config = dict(
    num_key_value_heads=2,
    intermediate_size=1728,
    norm_eps=1e-05,
    attn_scale=0.125,
    init_std_qkv=0.0248,
    init_std_o=0.0,
    schedule='wsd',
    doc_mask=True,
)
Each number is 128 + 24 x the weight over its row's rms, rounded and kept within 0 to 255. Layers, rows and columns count from 0. The size above them is the row's rms in percent of the matrix's.

# layer 6 MLP gate, 1728x320, rms 0.182, rows 247-331, columns 160-239
size [ 99  94 106 102  99 101 102 100 105  94 102 101  95  99 101 109 101  94 105 112  97  98 100 103 102  94  99  99 104  98  99  99  95 101 109  97  97  97  91  91 105  99 100  96 105  98  97  92  99  96 102 101  92 100  96 101  94  96  94  93  96  97 107  93  95 104 107 101 102 105 119 104 102 102  93  93 101 112 100 104  92  99 107  98  93]
[[108  98 166 173 133 155 168 120 137 152 144 101 112 147 128 136  58 111 106 135 148 124 137 154  90 162 112 120 156 154 132 105 131 121 124 121 139 130 132  95 128 135 148 127 120  96 167 105 112 127 158 126 163  87 137 134  93 169  82 145 141 130  76 155  89 105 107 129 137 131 113 154 136 103 124 125 116 140 113 110]
 [166 119 118 109 147 144  88 118 112 123 179 113 137 159 110 162  88 122 117 121 156 131  90 140 130 137 123 124 129 151 107 115 134 139 155  97 133 156 154 117 145 141  90 123  85 113 148 117 135 125 108 112 107 119 110 144 133 134 156 146 103 140 131 121  88 105  77  99 177 133 134 107 162 130 129 127 149  98 118 140]
 [120 131 141 151 125 139 131 141 103 125 128 113 155 166 120 147 152 145 106 161 116 171  82 107 125  87 140 121 144 182 130 131 132 121 144 139 125 143 136 132 170 137 114 128 172 121 111 130  81 128 112 105 135 140 119 106 123 132 121 170 118 118  89 153 140 125 118 121 159 138 149 141 144 159 159 123 135 225 144 123]
 [130 138 142  97 156 172 134 129 128 134 158 115 163 135  99 129 157 153 110  98  98 135 146 134 121  97 132 136 137 114 120 173 122 149 149 173 144 135 136 100 125 139 134 137 163 173 160 113 147 170 161 129 149 158 110 126 121 154 170 124 131 165 140 135 143 100 131 107 155 160 159 138 123 150 114 144 161 137 140 118]
 [119  96 179 123 139 147 144  92 144 126 157 108 168 127 157 114 163 101 138 142 119 152 100 123 125 161 115 132 171 140 140 107 155 162 125 143 103 140 152 161 152  92 105  97 123 173 112 137 180 145 125 121 116 135 141 119 146 123 130 125 139 158 134 192 152 128 126 144 106 157 144  92 127 108 118 116 175 143 105 113]
 [155 132 124 101 114 118 114 117 126 156 154 117 131 138 147 141 125 139 118 110 107 119 153 139 151  92 108 104 122 119 177 121 154 126 140 168 111 149 160 114 177 158 105 133 143 131 120 154 109 130 150 111 148 142 108 131 114 136  96 141 131 121 126 152 167 129 109 163  76 147 134 119 141 121 123 142  85 126 176 116]
 [130 110 123 127 172 143 158  82 150  85 138 121 140  87 106 108 153  87 157 159  91 150 134 159 164 121 168 103 132 112 146 127 134 139 114 132 134 160 124 129 121 141 152 106  99 102 127 116 153 112 138 138 106 133 166 163 171 114 111 135 122 138 148 162 121 121  95  79 150 125 104 145 140 175  86 119 122 144 123 123]
 [136 132 135 140 108 134  67 128 149 126 163 157 139 102 139 111 159 153 119 119 114 106 112  97 101 107 137 149 118 124 154 144 120 141 178 137 129 101 107  77 120 133 114 154 136 137 128 117 134 115 114 145 132 106 106  75 114 129 111  89 125 129 171 128 205 128  84 122 149  79 163 113  99 107 114  56 117 151 105 115]
 [144 116 136 152 145 143  96 111 146 142  98 123 112 121 133 119 151 109 116 128 155 151 108 120 110 144 141  90 101 142 163 156 115 145 127 154  70 152 108 117  94 168 116 160 116 148 145 162 134 111 116  73 121 110 153 129 107 118 160 132 142 117 103 117 120 133 147 147 116  93 131 110 120  94 149  98 109 124 113 143]
 [108 122 126 179 141 139 153 102 117 101 120 132 125 127 120 130 168 127 137 108 109 146 139 192 150 124  84 151 158 126 147  87  60 126 134  91 120 112 151 164 162 174 147 116 131 118 159 113 118  73 147 128  93  96  46 121 114 104 137 128 109  99 113 131 142 137 128 146 125 100 120 123 104 160 146 132 149  46  93 135]
 [130 125 106 121 154 161 121 142 178 102 112 112 109 134 155 147 164 117 105 138 146 102 128 124 109  94 141 163  94 113 131 115 137 155 124 109 161 109 146  81 160 151 133 110 148 109 145 119 129  92  96 118 120 128  92 125 117 122 162 139  82 132 125 163 154 135  85  96 128  60 152 112  99 129 105 152 122 126 183 124]
 [125 164 119 129 142 105 103 121 114  79  98 132 132 140 108 109 101 122 118 106 125 129 148 115 110 162 130 126 166 122 126  92  98 138 125 105  83 161  97 125 123  91 184 113 118 154 159  80 119 109 114 127 133 112 109 153 107 122 158 159 118 155 101  97 128 131 112  73  91 123 125 142 115 134 117 104 129 125 130 110]
 [ 74 128 158  81 102 121 125 101  83 115  99 178 127 131 161 123 101 147 106 137 155 161 141 143 152  93 164 164 141 101 133 149 135 104 125 118 131 113 148  97 111 126 102 105 136 166 107  57 148 113 115 151 144 124 123 117 112 161 102 121 145  82 139 127 127 131 121 127 170 112 145 117 126 146 122 128 180  71  99  76]
 [108 174 176 100 167 148 115 146 125 142 148 124  82 177 126 124 118 147 128 156 119 154 180 125 150 142 109 121 111 158 156 151 136 175 158 185  97 103  98  92 104 125 139 157 165 136 128 117 126 149 148 104 107 147 104 162 125 120 102 172 131 133 168 162 109 183 183 118 115 129 127 139 122 153 133 133 167 101 142 116]
 [110 124 132 158 170 147 105  97 110 123 133 123 120 111 157 142 141 111  92 177 146 118 116 103 106 154 105  93 150 133  87 139 119 123 132 121 160 126 105 159 155 166 181 122 100 137 142  99 113 115 160 150 104 149 109 143 116  86 134 128 137 143 108 120 130 173  95 158 124 139 149 162 120 131 119 110 128 109 135 116]
 [134 111  75 120 141 162 138 105 133 153 137 154 127 141 105  82 122 132 157 127  98 169  98 132 124 118 123 124 139 118 114  86 118 124 131 102 114 112 154 120 154 166 120 166 133 145 106 188 101 123  82 118 142 135 138 114  94 103 157  89 123 112 170 110 108 135 148 110 151 115 134 130 109 166 157 146 159 103 108 116]
 [120 119 108 118 177 191 126 129 119 120 135 140 107 133  91 162 129 118 107 104 108  84  96 161 138 131 123 145 128 145 119 128 131  89 152 101 122 149 136 127 137 147 144 140 153 160 153 132 113 150 107 138 132 144 129 187 133 125 145 156 165 157 139 109 144 117 105 151 126 120 184 136 143 120 130 192 100 158 144  70]
 [164  98 127 146 132 140  80 126  96 114 164 140 125 156 117  91 123 145 139 142 136  97 146 191  89 136 111  97 160 116 144  64 122 105 162 109 103  98  90 124 155 101 156 112 136 106 135 126 140 134 131 185 136 150 131 101 148 123  74 140 160 152 127 118 141 128 134 115 110 132 164 140 120 150 134 136 127 143 193 148]
 [145 123 144 106 155 177 141  90 168 140 134 140 121 125 115 118 123 170 127 135 140 107 127 157  95 140 109 153  94 127  87 187 116 144  94  80  61 147 121 200 129  97 142 119 127  92 118 162 126 168 131 110 176 122 144 149 150 117 145 111 125 184 133 137 145  78  94 161 126 108 111 147 162 143 103 135 130 144 116 127]
 [123 119 118 122  67 116 127 175 102 111 131 139 159 130 146 167 123 194 140  80 122 106 146 107 100 143 118 165 154 158  92 140 145 123 107 120 116 129 181 150 140 138 144 165 105 111 128 110 139 114 115 153 140 139 137 142  79 149 123 104 146 128 108 130 163  86 143 116  99  95 113 120 151 162 126 134 136 144  99 173]
 [118 108 107  95 139 126 120 110 107 116 101  95 113 131 161 115  96 116 144 162 110 129  90 146 116 168 165  84 135 161 136 153 148 135 137  71 115  85 130 127 142 152 157 138 118 140 129 108 183 104 156 175 127 145 113 131 115  97 153  93 164 158 151 108 118 160 108 120 158 122 161 114  77 104  94 105 140 127 148 115]
 [134 111 139  86 155 142 121 120 130 135  71  93  73 153 138 141 111 153  95 155 131 129 127 101 127  94 100 121 126 168 109 144 135 168 130 154 161 121 108 150 105 129 139  84 173 166 164 136  52 129 126 142 116 120 111 141 135 122 158 108 132 112 136 155 167 143  96 128 130  81  94 126 151 117 109 117 118 115 103 129]
 [116 153 170  90 132 135 145 103  77 116 139 146 118 138 112 152 111 161 121  58 169 101 132 145 117 154  99 150 135 124 131 102 166 109 137 129 172 114 101 141 126 140 164 140  97 110 110 123 126 135 138 126  85 149 180 116  92 115 128 134 158 135 103 137  84 115  97 159 116 121 135 132 154 148 161 146 129 182 150 139]
 [136 109 108 122 168 120 141 132 150 182 118 141 126 143 126 164 142 133 125 137 135 157 111 151 130 101 149 133 105 147 130 127 143 157 127 136 116 142 138 128 122  81 130  99 165 180 161 116  94 155 122 116 148 140 118  93 128 113 130 124 140 122 146 174 124 114  85 153 100 132 125 137 110  96 147 109  92 140  97 157]
 [ 82 163 145 156 125 164 131 100  84 117 148 153 121 110 185  87 143 120 128 125 109 176 128 148 144 121 128 119 113 140 129 116 102 147  94 110  88 103 143  95 119  90 155  94  93 160 148 109 135 138 127 139 127 159 158  98 129 117 115  62 124 124 170 157 166 103 155 143 124 160 126 131 128 132 103 150 124 159 137 105]
 [125 113 106 153 184 115  83 112 101 118 105 134 121 164  93 128  89 130 126 115  98 184 146 136  99  93 142 135 129 146 143 136 145 117 161 127 148 126 170 106 164 132 133 127 134 161  95 126 149 127 115 146 158 114 147 126 155 135 109 157 131 122 143 111 113 133 152 172 112 114 122  82 158 107  59 109 111 107 134 102]
 [151 103  93 116 160 127  92 134 139 116 122 120 140 137 128 151 160 125 138 119 127 132 116 117 119 117 176 129  81 111 177 127 151  92 146 123 111  87 131 145 115  97 112 110 145 106 111  81 142  94 114 111 153 119  76 131 104 136 123  75 146 129 107 117 141 167 107  94 128 158  93 132 172 121 129  78 154 102 117 105]
 [121 175 146 166 139  78 128 120 113 140 125 124 115 106 132 160 142 146 110 174 139 137  85  91 127 158 138  93 117  97 149 127 108 118 111 113 131 139 107 111 155 124 134  98 147 110 123 100 129 169 103  87 123  84  69 112 110 160  77 112 120 120 146 127 133 157 127 107 186 119 150 117 126 117 131 119 162 132 126 113]
 [ 75 121 148 165 145 148 121 135  79 144 106 108 125 141  98  98 114 129 108 127 140 165 126  59 141 137  99 171 166 180 113 125 124 159 113 160 129  81 121 128 102 116 140 169 150 142 133 135 131 133 122 153 166  95 158 138 141 121 132  94 129 122 106 168 136 133 103 130 146 109 132 106 112 106 123 143  76 118 141 124]
 [135 103 137 100 145  96 150 120 110 165 130 123 110 157 110 167 127 131 116 127 111 146 136 128 107 173 118  86 145 124 139 126 171 159 111 180 142 120 148 156 125 133 148 144 105  87 100 198 155 193 135 120 167 130 123 106 119 130 125 153 143 192 106 119 159 110  97 137 155 113 159  75 154 143 105 160 139 165 156 135]
 [ 90 111 118 132 129 130 198 114 152 110 147 119 134 143 174  92 149 132 137 123 121 144 167 128 125 115 117 115 145 118 127  97 168  99 156 164 107 120  72 148 117 119 102 125 135 146 135  97 165 121 131  96 150 161 141 175 149 114 133 144 107 147 171 137 117 155 149 149 108 104 119  97  87 111 145 158 115 131 102  91]
 [115  97 162 124 123 117 147 114  90 112 106 164 151 126 191 126 153 116  76 149 146 149 123 137 143  83 141 146 136 121 121 136 134 106 173 115 158 116 109 131 158 132 121 137 119 114 125 106  91 125 185 151 119 137 113 120 140 124 105 142 118 118 113 126 103 153 121 105 105 139 135 124 116 156 106 145 222 161 110 135]
 [ 91 159 126 152 159 145 119 137 146 140 128 122 166 103 157 115  96 110  98 141 111 114 165  82 120 103 166 148 115 102 150 142 115 129 161 159 104 121 175 104 153 137 143 140 145 148 163 166 137 104 159 131 113 124 112  80 125 131  99 109 153 114 139  99 120 147 132 129 146 154 135 112 114 192 104 104 170 129 116 111]
 [181 122 147 160 146 106 124 144 147 158  98 119 137  68 108 187 118 142 100 134  97  88 117 152 141 139 160  87 148 127 146 178 124 149 100 127 120 111 151 114 155 105 111 141 119 148 125 105 115 139 144 123 123 111 103 123 111 112  98 158 166 128 164 150 147  95 132 142  91 126 144 114 107 130  90 147 131  91 129 121]
 [103 149 100 126  87 111  83 121 116 112 120  89  84 129 138 103 141 119 133 109 120  85 111 117  91 122 146 144 157 112 140 146 155  87 109 136 115 121 139 122 136 153 112 136 154 128 114  99 120 130 131 134 108 148 185 166 110 126 130 127 137 129 109 158  97 120 144 165 139 135  86 122  82 113 170 158 130 116 116 152]
 [143  94 121 125 110 153 158 107 124 112 103 149 133 138 135 143 136 137 120 130 122  86 153 108  82 124 146 130 131 133 152  95 138 156 105 134  90 109 184  81  87 133 150 121 130 150 121 109 115 145 108 142 110 128 184 109 175  90 127 126 132 125 101 143  95 140 130 142 115 141  96 167 146 120 124 142 103 100 134 166]
 [114 133 173 113 119 117  87 135 156 110 121 118 139  72 139 117 171 129 125 128 120 130 133 138 116 161 137 136 121 207 103 100  75 114 131 149 107 119 100 107  95 105  89 176 129 102 136 113  98 157 149 142 132 145 136 114 124 136 119 156 152 163 186  66 130 118 100 131 131  98 172 159 107 117 136 170 162 120 159 147]
 [109 123  97  97  72 130 140 167 127 128  81 121 150 125 180 141  99 112 149 120 117 144 126 113 120 140 140 120  89 103 107  83 152 131 117 177 179 127 154 152 102 135 107 135 133 151 122 109 198  80 111 138  97 140 104 150 121 117  88 113 124 138 158  91 121 115  67 103  91 114 127 135 164 131 143 119 129 158 106 138]
 [183 154 155 111 153 130 106 147 141 123  90 149 138 136 140 106 157 157 141  72 116 113 131 161 133 112 172 138 133 154 119 117  83  97 152  99 133 143  83 146 181 105 106 110 122 136 177  86 133 133 128 149 121 138  95 158 150 111 127 143 140 136 140 148 162 142 130 125 183 116 134 135  93 122 118 155 112 160 136 132]
 [120 109 160 102 148 144 145 136 136 145 138 136 166 134  87 173 135  90 133 156 140 132 152 142  98 143  97  81 112 187 118 163 113 107 121 169 114 141  92 130 120 157 135 129 162 154 138 143 131 113 120  85 118 167 110 173 105 155 134 105 120 138 135 171  82 100  69 144 137 156  83 165 141 136 147 146  84 101 118 136]
 [115 121 128 147 111 165  93 181  93 169 123 148 138 152 174 115 107 142 125 162 112 139 123 125 126 124 114 133 157 144 112 165 144 116 105 118 129 161 124 120 132 126 156 158 102 145 104  96 145  92 148  74  90  77  89 154 123 110 169 134 125 139 158 130 160 107 128 108 125 111 156 105 153 127 164  88  93 125 117 143]
 [113 169 141 125 158  94 142 124  98 127  97 153  91 132 115  77 147 109 148  96  94 104 108 109 143  98 158 130 107  99 145 120 142 147 114 137 126  97 152 117 141 119 139  82 143 132 139 118  99 156 154 113 136 125 116 182 116 133 119 138 198 121 171 137 132 100 114 119 130 134 156 161 118 127 100 162  99 153 126 158]
 [109 105 138 138 130  76 148 128 153 112 136 114  87 148 105 125 139 155 112 126 105 123 138 123 119 152 133  73 148 143  99 146 143 108 118 177 129 154 148 138 141 130 180 147 117 107 117 106 122 116 131 116 103 126 145 147 115 127 112 138  85 157 118 105 158 147 114 124 113 126 123 138 157 145 154 121 139 117 140  92]
 [123  60  96 137 159 136 150 116 156  83 152 182 142  94  99 122 115 146  65 140 106 103 166  99 109 156 126 156  83 174 135 139 128  96 167 116 148  88 109 145  90 147  83 102 115 133 134 117 167 137 124 139 100 119  89 101 126 105 106 124 136 137 156 145 157 113 112 142 113 154 106 121 139 173 115 120 145 150 171  94]
 [107 136 118 141 139 147 131 154 116 133 159 131 104 120 109  97 162 124 133 156 107 171 167 113 133 165 158 137 143 135 164 114 142 105  88 131 112 123  84 143 131 123 183 114 124 117 120 139 144 139 144 107 153 104 102 137 126 127 113 126 134 158 130 140 154 135 143 168 126 127  99 144  78 103  91 135 118 113 160 106]
 [ 99 121  82 145 151  94 134  99 126  99 155 114 153 123 155 125 141 158  58 107 145 129 129 161 132 136  87 110 140  79 142 137 129 112 128 132 123 151 158 164 155 130  81  92  92 200 164 107 140 131 108 116 115 151 138 138 136 163 122 139 136 119 109 122 112 163 149 141 132  89 131  94 156  91  77 132 135 148 138 117]
 [111 138 112 172 129 138 170 110  90  92  72 184 136 179 121 130 149 164 143 135 163 171 104 134 112 112 125 134 120  99 137 126 124 180 144 138 117 144  83 155 105 161 144 127 120 121 170 111 132 107 135 118 126 136 125 103 172 143 149 153  98 127  88 117 175 130 121  85 156 117 121 137 102 141  79 128 148 152 153 133]
 [143 140 109 124 128 113 158 125 144 109 146 162  73 142 153 115 105 114  99 125 135 142 114 138  83 116 121 135 142 118  93  99 163 107 128 125 149  71  91 142 156 119 139 127 168 138 127 163  82  81 117 131 110 152 124 167 133  86  87 138 106 117 131 136 125 168 125 147 116 111 151 154 116  72 140 120 129 151 131  98]
 [ 90 144 177 122 148 144 114 182 113 127 135  87 119 111 143  98 165  52  91 106  88 118 140 109 115 147 121 128 165 153 134 170 152 165 109 127 139  85 114  87 159  86 155 113 131  99 121 148 133 171 125 152 115  82  41  97 116 149 102 134 109 157 102 113 172 148 137 133 135 124 136 145 122 156  88 121 135 170 132 111]
 [150 121  93 136 138 165 107 112 139 105 115 110 101  99 126 114 122  78 150 140 117 123 146  90  88 128 115 155 163 146  92 125 117 137  96 129  83  97 116 115 106 162 148 164 182 134  87  94  91 167 136 111 154 144 120 108 122 124 124 134 118 153 115 107 120  88 127 142  98 122 107 108 159  95 178 139  98 132 164 110]
 [156 109 191 129 196 139 145 159 102 127 145  91 157 119 111 140  87 106 119 143  93 215 101 154 157 161 141 143  99 147 117 167 136 155 151 114 121 113 143 139  82 112 123 122 105 120 147 151 127 103 123 111 142 125 105 171 150  97  94 122 168 150 125 169 100 139 185 188 121 118 127 131  91 122  89 100 164 148 157 133]
 [123 150 110 175 120 147  99 124 111 101 107 142 139 138 138 107 120 123 134  71 144 156 124 135 130  94 149 144 111  98  94 123 104 139 141 168 141 126  90 129  85 125 139 151 192 144 115 107  93 123 147 147 138 129 123  89 151 138 107 116 143 142 147 125  82 158 111  91 143 122 148 177 134 130 148 115 128 144  86 143]
 [ 87 133 101 116 107 118  70 138  98 127  89 139 152 104 105 140 160 128 135 159 151 184 136  94  98 132 123 177 133 123 118 144  99 116 138 116 123  98 106 106 165  81 136 127 143 105 153 125 101 104 175 129 127 134 114 130  97 152 105 113 138 122 142  87 147 136 118  92 144 151 141 152 125 113  95 116 148 144 113 117]
 [136  68 140 120 142 165 124 133  87 167 145 109  65 107 129 167 154 140 111 132 154 117 115 135 131 108 102 118 129 122 115 136 111 104 134  92 170 146 124  93  83 112 110 137 158  76 115 154 150  77  99 145 128 135 177 145 125 116 119 142 148 131 133  94 157  81 101 117 184 157 110  96 132 141 106  90 154 142  83 122]
 [121 172 130 107 131 129  99 157 120  60  77 153 147 117 111 130 108 108 121 123 118 100 169 148  74 134 157 114 137 139  57 143 127 134 181 167 140 170 135 118 123 132  89 139 155 100 125 134 139 118 115 118 153 114 126  93 138 152  79 133 137 114 137 188 130 104 109 141 139  90 125 140 139 115 147 127 131 101 112 136]
 [133 142 143 140 105  88 147 122 139 114 123 102 151 161  84 149 137 117 139 156 119 113 155 160 148 147  68 140 160 111 151 152 146 144 132 146 103 113 153 128 121 148 150 168 107 105 106 140 125 146 105 165 106 139 163  89 123 135  99  90 124 168  97 149 123 133 138 114 116 106 121 144 151 128  80 123 118 146 136 133]
 [ 96 115  83 103 130 131  91 153 150 125 130 105 145 121 141 166 137 132 109 150 112 196 122 121 171 111 108 143  94 138 155 146 104 146 139 139  75 138 147  95 135 124 141 114 161 132 133 106 134 120 146 139  91 168 154  52 125 127  93 136 129 143  97 121  98 151  62 153 132 117 131  80 148  83 138 139 135  99 163 110]
 [152 122 113 140 143 129 139 158 149 104 137 190 138 174 130 137 134 179 127 140 143 164  88 128  96 150 110 112 106 148 143 127 127 103 106 152 105 129  92  93 166 116 140 154  89 151 172  88 128 146  97 151 144 140 143 116 153  82 179 143 127 147 135 123 141 126  83 121 129 131 177 103  91 139 112 123 139 112 132 132]
 [107 125 123 103 138 125 154 179  99 163 112 138 104 171 153 131 128 161  89 138 160  80 110 108 118 108 118 138 133 146 103 167 103 129 112 127  96  93 150 128 142 133 134 125 135 127 131 143 150 112 117 127 105 174  98 125 119 110 164 136 156 136 136 115 156 113 130  90 135 105  92 125 119 104 134 135 192 145 141 153]
 [111 127 158 112 125 125 124 142 120  94 127 130  98 158 116 127 154 158 124  88  95 134 118 157 121 172 106 111 129 119 151 113 114 122 129 123 149 156  71 110 102 159  89  93 142 112 167 151 177  99 103 111 140 161 130  87 190  99 163  96 158  99  96 127 140 107 119 138 120 122 135 114  95  99 165 115 156 115 172 135]
 [132 106 105 131 147 125 102 112 129 153 121 148 135 135 104 169 115 145 143 136 104  89 150 111 113 150 139 111 109 158 130 145 144 125  96 154 138 141  88 142 113 110  99 136 142 100 106 147 107  97 107  99 168 170 124 114  86 133 130 114 165 122 133 125 118 132  98 143  99 137 134 116 101 102 103  98  88  84 158 139]
 [143 123  88 117  95 159 127 160 130 105 118 153  91 157 134 116 123 130 172  87 153 141 123 152 131 116 113 166 130 131 115  62 131  95 141 110  84 122  98 162  95  97 147 159 152 130 106 146 146  98 112 145 111 109 134 132 163 143 103 155 111 121 120 118 119 120 120 122  96 109 137  81 147 151 141  85 148 107 128 113]
 [159 151 136 165 150 107 165 138 134  91  94 147 124 101  99 164 118 130 130 121 103 115 102 123 137 125 130 141 135 137 110 139 112 177 116 149 130 105 139 103 158 158 171 151 125 143 127 130 115 110 108  92 118 133 111 103 149  97 175 131 103 168  94 112 137  96 149  88 144 116 147 117 159 164 109 131 125 118  87 165]
 [117 109 143 124  80 146 146 156 105 169 130 134 103 148 127 121 141 134 140 153 102 160 139 134 133 116 153 142 102  87 126 115 150 145 146  84 128 116 151 101 158  96 123  89  93 141 126 119 177 129 124 108 113 136 159 113  95  83 120 124 117 113 138 122 153 117 136 145 141 112  89 138  95 122  99 116 152 120 132 102]
 [110 112 148 146 188 166 121 164 118 120 181 145 142 101 152 119 113  88 136  67 139 165 122 124 111 111  97 173 110  93 133 158 119 138 112 170 105 135 112  67  81 119 127 149 141 104 137 135 112 141 155 152 134 136 127 148 193  93 132 140 129 114 149 121 120 130 110  94 136 163 137 169  92 134  92 144 161 132 112 111]
 [144 182 102 149 120 135 169  89 134 144  95 130 133 216 159 112 138 117 132 124 135 119  91 120  93 102 134 128 116 131 158 105 149 117 117 137 134  84 153 164 130 131 111 131 133  98 147 143 146 118 126 101 139 133 182 139 115  97 142 115 174 126 169 130 152 118 121 137 144 153 132 112 141 159  89 136  71 104 140  95]
 [133 106 166 147  79 117 165  94 120 147 114 137 143 174 129 159 137 131  93 172 119 163 150 121  97 153 144 159 126 105 144 129 114 128  98 137 128 160 144 116 165 131 134 120 134  99 139 147 188 114 134  75 165 102 115 163 157 135  92 141 138  95  96 113 103 128  91 159 124 108 162 131 165 122 110 104 131 158 155 135]
 [128 140 124 152 197 148 166 167 157  98 134 113 136 104 104 123 103 141 113 158 129 133  83 153 150 147 131 169 159 139 121 125 141 154 123 121 121 138 112 122 140 119 143 123 115 100 159 132 162 156 166 134 123  99  99 131 118 130 116 116 118 142 126 102 108  75 126 164 141 176 119 162 121 145 125 130 152 137  93 141]
 [123 132 194 124  90 142 105 151 167 108 146 108 121 109 123  87 160 117 121 134  75 129 142 207 134 143 157 133 121 124 110 134 117 118 105 157 136 130 131  82 123 118 104 159 131  92 133 136  88 138 166 147 144 156 126 115 123 122 117 122 158 169 142 157 124 170 115  73 145 132 138 118 126 106  91 156 125 132 141 140]
 [175 133 143 159 111 116 122 114 153 117 143 159 168 115 145 112 123  99 139 138 114 133 109  84 131 130 118 122 114 130  79 151 132  99  77 106 110 140 128  93 136 145 120 128 119 141 163 125 116 125 117 137 102 142 116 120 136 121 110 126 112 123 127 125 148 136 145 130 124 116 170 137  92 111 133 182 101 101 163  97]
 [163 116 102 154 159 196 122 155 124 129 121 134  88 127 105  99 141  99 153 120 120 120  99 150 115 130 152  97 153 141 119 131 147 113 165 113 155 106 117 151 128 137 143 151  79  97 144 139 139 162 137 164  96  79 148 137  98 123  88 112 117 192 141 116 123 122 132 114 146 109 126 121 117 141 142 111 108 108 150 113]
 [123 153 118 139  88 135 131 109 162 143 150 143 126 133 124 178 125  42 118 132 123 137 131 132 121 122 171 117 119 172 153 185 145 106 168 150 137 128 131 103 161 165 139 145 130 129 135 105 115 141 115 193 135 134 131 119 107 119 157 144 138 160  78 131 137 106  97 115 139 114 121  97  74 118  61 123 143 153 117 172]
 [135 116 112 143 121 112 121  98  63 145 139 127 126 153 151 142 119 171 108 114 133 126 142 135 133 156 148 140  57 124  82 150 107 104 112 104 130 111 111 127 134 123 170 124 147 123 133 145 119  90  79 104 105 101  92  91  72 135  99 103 145 133 125 123 143 132  99 126 149  93 172 134 122 104 168 117 153  57 163 115]
 [111 151 125 132 127 123 107 120 137 111 134 140 103 136 147 162 127 146 154 138 145 155 111 124 152 128 118 187 126 129 138 164 153 143  72 164 135 116 149  87  86 130  91 125 162 145 144 115 135 140  73 177 108 126 104 129 109 144 160 187 136 101 141 151 126 139 102 179 119 160 145  99 156 176 144 146 131 147 136 129]
 [131 157 130 135 145 172 121 176 151  98 175 155 101 126 131 120 109 102 107  77 115 127 108 128 140  91 186  79  67  98 129 125 140 150 136 155 155 133 124 116 107  93 126 122 160 138 109 148 123 150 146 119 152 108  85 111 112 150 132 128 118 157 142 103  89 117 101  84  79 100 118 134 112 108 123 111 103 115 129 139]
 [148 137 118 130 171 140 171  84  98 100 153 144 119 114 107 141 143 142 137 101 132 113 135 102 167 143 167 132 139 128 131 138 147 106 102 136 134 148 122 138 127 180 114  95 152 122 134  91 174 106 105 127 115 142  95 115 128 147 180  87 109 181 144 114 114 176 129 137 107 117 159 101 140 135 158 126 148 145 152  73]
 [104 120 105 136 123 138 114 132 112 124  84 125 126 159 143 115  96 126 109 109 116  95  99 121 119 144 155 120 178  70 126 135  88 137 163 112 134 152  82 105 122 131 106  98 127 154 112  94 128 144 127 134  90 169 140 160 154 115 159 121 112 121 133 104  95 138 128 115 145 138 164  91 184 111 141 117 133 110 145 144]
 [116 115 142 113 122 112  80 135 128 125 148 127 129 125 125 117 122 144 138 123 156 108 115 139 148 121 109 146 110 140  97 114 146 150 131 140  76 117 132 134 154 109 124 159 105 111 100 104 135 137  75 148 109 134 132 141 109 141 119 108 150 125  85 130 119 101 118 148 148 116 128 139  98 117 163 167 111 132 109  89]
 [154  68 126 139 130 153  81 142  79 134 138 161 141 172  85  87 105 100 131 129  97  98 115 138 158 108 128 101 105  85 111  60 130  85 170 143 173 155  90 119 103 105 130 158 100 152 168 172 168 140 145 109 112 138 115 101 118 170 102 126 127 113 101 135 116 132 153 129 134  97 101  83 157 136 110  93 124 117 151 180]
 [130 167 107 105 166 162 131 180 143 131 157  72 160 114 124 149 143 121 157 152 170 109 117 218 122 131 126 107 115 125 141 128  99  90 145 120 134 139 123 123 152 152 100 173 120 110 151 111  90 138 132 163 128 104 129 110 181  80 113 133 113 114 152  87  95  95 116 116 101 129 124 156 103 112 128 100 133 136 102 161]
 [171 109 126 142 116 122  99 136 123  97 125 128 138 151 113 126  93 111 105 124 130 113 117 175 146 136 107 141 157 127 110 135 141 119 144 100 147 124 132 111  73 109 148 159 149 127 122  71  96 155 120 148 138 110 159  96 119 145 131 143 152 128 144 150 128 140 128 110  92 158 144 154 178 159 105 140 111  79  97 130]
 [111 136 144 162 139 162  93 142 131 166 136 126 104 149 122 117 126 137 131 160 101 113 124 120 134 138 115 126 172  86 126 108 168 121 107 181 142 110 162 121 185 141  75 125 140 160 151  82 108 127  79 136 184 127 121 126 122 150 113 125 137  78 170 164 172  88 164 111 101 138 137 113 120 125 130 143 130  88 123 124]
 [154  62 161 146 111 148 144 140 120 125 154 138 124 108 113 103 119 112 108 145 168 156 152 115 138 161 147 179  98 140 130 165 165 133 205 130 126 112 124 114 142 108 126 117 135 114 128 107 173 133 128 139 140 112 126 127 125 145 142 110  81 150 142 152  80 109 127  79 111 162 106 154 119 136 190 170 146 148  99  62]
 [172 120 132 131 119  77 140 109 164 117 121 109 101  95 104 136 114 123 112 108 126 142 130 116 124 133 140 130 139 134  90 134 151 108 145 183 102  99 146 176  99  97 117 160 123 143 130 133 109 135 124  91 158 137 130 113  74 171 108 106 159 165 148 178 135 157  59 129 134 144 107 116 114 123  82 130 160  93 125 122]
 [169 110  99  92 100 113 130 121 130 127  97 112 133 157 120 134  96 135 157 118 133 124 109 146 123 107 164 145 129 113 131 161 115 174 114 129 127 174 170 120  81 151 115 129 124 163 154 173 106 110 146 112 102 104 140 181 128 109 120 135 145 151 134 159 130 125  92 107 109 118 113 136  87 162 142  98 140 128  99  82]]